{"n_layer": 21, "d_model": 576, "n_head": 9, "n_kv_head": 9, "head_dim": 64, "d_mlp": 2304, "vocab_size": 32000, "activation": "tanh_gelu", "norm": "rmsnorm", "norm_place": "pre", "norm_eps": 1e-05, "positions": "learned", "qk_norm": false, "attn_scale": 0.125, "bias": "all", "tie_embeddings": true, "parallel_block": false, "init": "normal", "init_std_qkv": 0.0159, "init_std_o": 0.00245, "init_std_up": 0.0159, "init_std_down": 0.00245, "optimizer": "muon", "lr": 0.00908, "lr_mult_down": 2.0, "beta1": 0.95, "lr_head": 0.0086, "grad_clip": 0.5, "warmup_steps": 200, "schedule": "wsd", "decay_fraction": 0.832, "decay_shape": "linear", "final_lr_fraction": 0.05, "batch_tokens": 262144, "seq_len": 2048, "doc_mask": false, "train_tokens": 816300000, "steps": 3114, "dataset": "wikipedia_en"}
Each number is 200 + 30 x the weight over its row's rms, rounded and kept within 0 to 999. Layers, rows and columns count from 0. The size before them is the row's rms in percent of the matrix's.

# layer 15 MLP down, 576x2304, rms 0.0665, rows 558-575, columns 504-575
099,171,188,191,204,208,200,190,165,153,203,237,177,225,229,247,244,144,190,209,196,229,199,151,208,205,183,185,190,222,159,197,171,213,203,200,185,220,152,236,171,212,190,246,233,224,189,230,207,197,238,241,224,171,210,221,214,212,210,194,184,195,165,179,206,170,240,215,183,205,205,213,169
098,219,198,197,194,237,245,157,175,215,214,140,195,202,187,211,176,229,170,176,204,168,196,181,240,199,181,185,182,221,186,188,174,200,217,191,190,143,172,184,207,253,230,180,216,214,248,194,257,241,207,201,245,120,247,235,211,251,182,218,183,245,202,180,198,232,246,201,212,202,199,174,167
102,219,196,149,164,175,249,210,210,221,233,168,233,194,183,166,234,230,185,196,180,203,182,171,202,186,219,173,225,180,209,202,170,228,219,126,191,211,177,183,290,240,167,170,171,181,226,183,213,185,212,187,184,192,245,207,180,201,255,205,229,189,206,210,197,211,166,235,162,196,252,194,230
098,204,178,186,197,251,173,187,198,216,211,216,189,207,230,214,181,149,200,208,190,216,218,195,165,173,237,239,202,192,202,222,239,230,245,204,222,178,243,142,237,163,187,183,169,211,164,214,179,240,227,212,209,200,186,224,198,200,262,195,272,184,193,160,228,235,257,184,218,158,205,175,196
096,216,179,182,184,215,206,193,226,214,158,187,159,211,251,203,247,165,212,188,237,229,176,198,233,253,198,218,210,176,222,249,202,242,267,213,223,199,210,188,135,207,215,155,206,201,250,201,240,249,160,167,241,235,223,171,178,219,238,223,234,201,224,227,212,231,213,302,155,141,186,209,252
096,187,179,179,205,217,186,206,151,198,141,165,272,215,209,198,188,203,227,205,157,192,232,181,209,199,221,191,178,181,220,174,214,164,199,142,180,163,213,186,254,203,235,166,210,228,225,205,209,185,204,185,193,233,169,189,150,187,158,220,242,173,202,226,153,185,241,222,146,170,230,197,211
101,193,230,208,219,198,225,258,257,191,183,187,225,213,212,192,206,223,229,181,227,149,172,258,204,197,187,245,219,160,187,161,174,186,209,203,196,238,190,246,263,212,213,220,175,168,199,213,218,249,188,187,215,222,228,160,219,199,157,242,187,198,194,156,184,226,190,167,124,194,144,202,171
099,184,250,226,242,224,206,159,189,177,183,146,161,225,162,220,138,184,227,221,230,205,198,195,185,214,148,173,219,179,202,214,173,219,210,199,201,208,174,218,231,217,223,187,160,181,222,197,194,204,150,234,236,234,102,175,208,236,209,220,154,161,230,189,189,176,245,183,141,222,188,220,226
099,186,186,168,200,221,237,258,140,174,168,214,186,214,219,183,130,186,231,235,110,185,184,190,187,175,156,206,204,211,160,165,222,170,160,207,212,199,189,155,217,149,214,184,219,159,184,189,201,206,220,226,203,175,199,204,151,200,168,191,191,208,205,208,202,240,185,214,178,203,183,186,134
100,247,246,196,205,141,218,224,214,207,208,228,168,204,180,217,227,223,183,196,225,152,243,249,182,213,210,204,190,226,217,191,228,179,297,202,204,185,219,156,260,183,184,213,222,239,210,219,207,159,228,181,185,199,282,186,216,200,172,132,188,267,212,233,208,204,151,202,173,200,206,235,202
097,187,248,139,174,175,164,188,183,229,132,216,187,163,215,195,185,186,230,196,193,220,206,218,200,193,210,139,165,258,240,181,192,189,207,206,233,162,151,224,171,188,277,159,205,158,225,155,237,191,247,228,149,156,204,219,167,208,238,186,201,196,187,172,199,145,247,195,222,165,202,261,208
099,212,198,218,157,153,192,186,164,245,180,198,234,235,179,217,164,185,203,202,172,203,222,187,184,179,208,153,175,220,163,164,162,219,209,231,202,165,224,222,191,169,207,159,230,220,175,202,207,167,174,170,159,205,311,134,197,194,224,187,198,191,157,185,165,237,194,215,166,176,249,184,172
101,200,169,210,178,230,202,195,218,153,182,182,182,210,241,193,226,200,252,174,201,193,235,177,244,209,253,211,189,169,166,186,265,179,188,207,166,220,230,205,207,281,146,184,233,213,214,223,210,204,196,194,212,264,180,161,247,247,192,244,171,210,232,164,232,191,152,233,200,247,202,223,227
104,195,205,195,150,168,221,188,247,212,185,261,191,184,242,161,246,201,193,185,205,194,243,247,235,163,169,208,216,188,235,234,186,196,197,194,207,172,223,166,208,189,193,215,184,285,186,176,214,192,269,122,164,257,222,242,230,206,238,165,200,204,184,252,191,207,176,264,217,258,180,226,234
099,182,214,228,203,164,162,259,181,218,178,202,162,242,245,187,165,227,230,211,174,203,204,124,166,254,232,235,175,215,191,197,154,220,227,164,154,178,191,206,191,177,161,234,142,231,213,245,240,236,193,151,195,199,169,237,157,220,187,176,213,233,196,222,219,183,178,120,179,201,186,189,170
099,197,197,159,148,206,190,202,202,160,194,173,231,169,207,209,206,159,211,227,134,160,187,233,189,230,220,254,231,190,194,174,195,237,202,190,245,184,201,205,207,212,181,274,173,192,222,211,195,110,171,188,184,235,180,169,184,214,178,208,210,181,210,183,203,151,169,229,222,166,208,208,184
102,227,203,185,191,220,230,237,179,293,158,211,232,193,216,246,230,147,203,180,189,235,194,188,192,210,233,249,181,197,167,217,189,152,153,149,241,154,193,186,222,162,191,242,203,208,198,199,164,228,223,198,187,174,152,189,226,161,200,258,143,207,200,195,242,211,205,224,194,211,177,184,217
099,220,193,214,180,178,175,170,198,262,199,196,217,214,253,209,154,219,183,190,211,193,200,178,187,170,188,189,141,217,197,205,222,195,197,220,163,175,189,167,137,202,236,201,208,237,198,212,204,192,202,188,216,205,192,238,160,194,199,200,236,268,199,164,174,232,205,232,206,227,175,235,187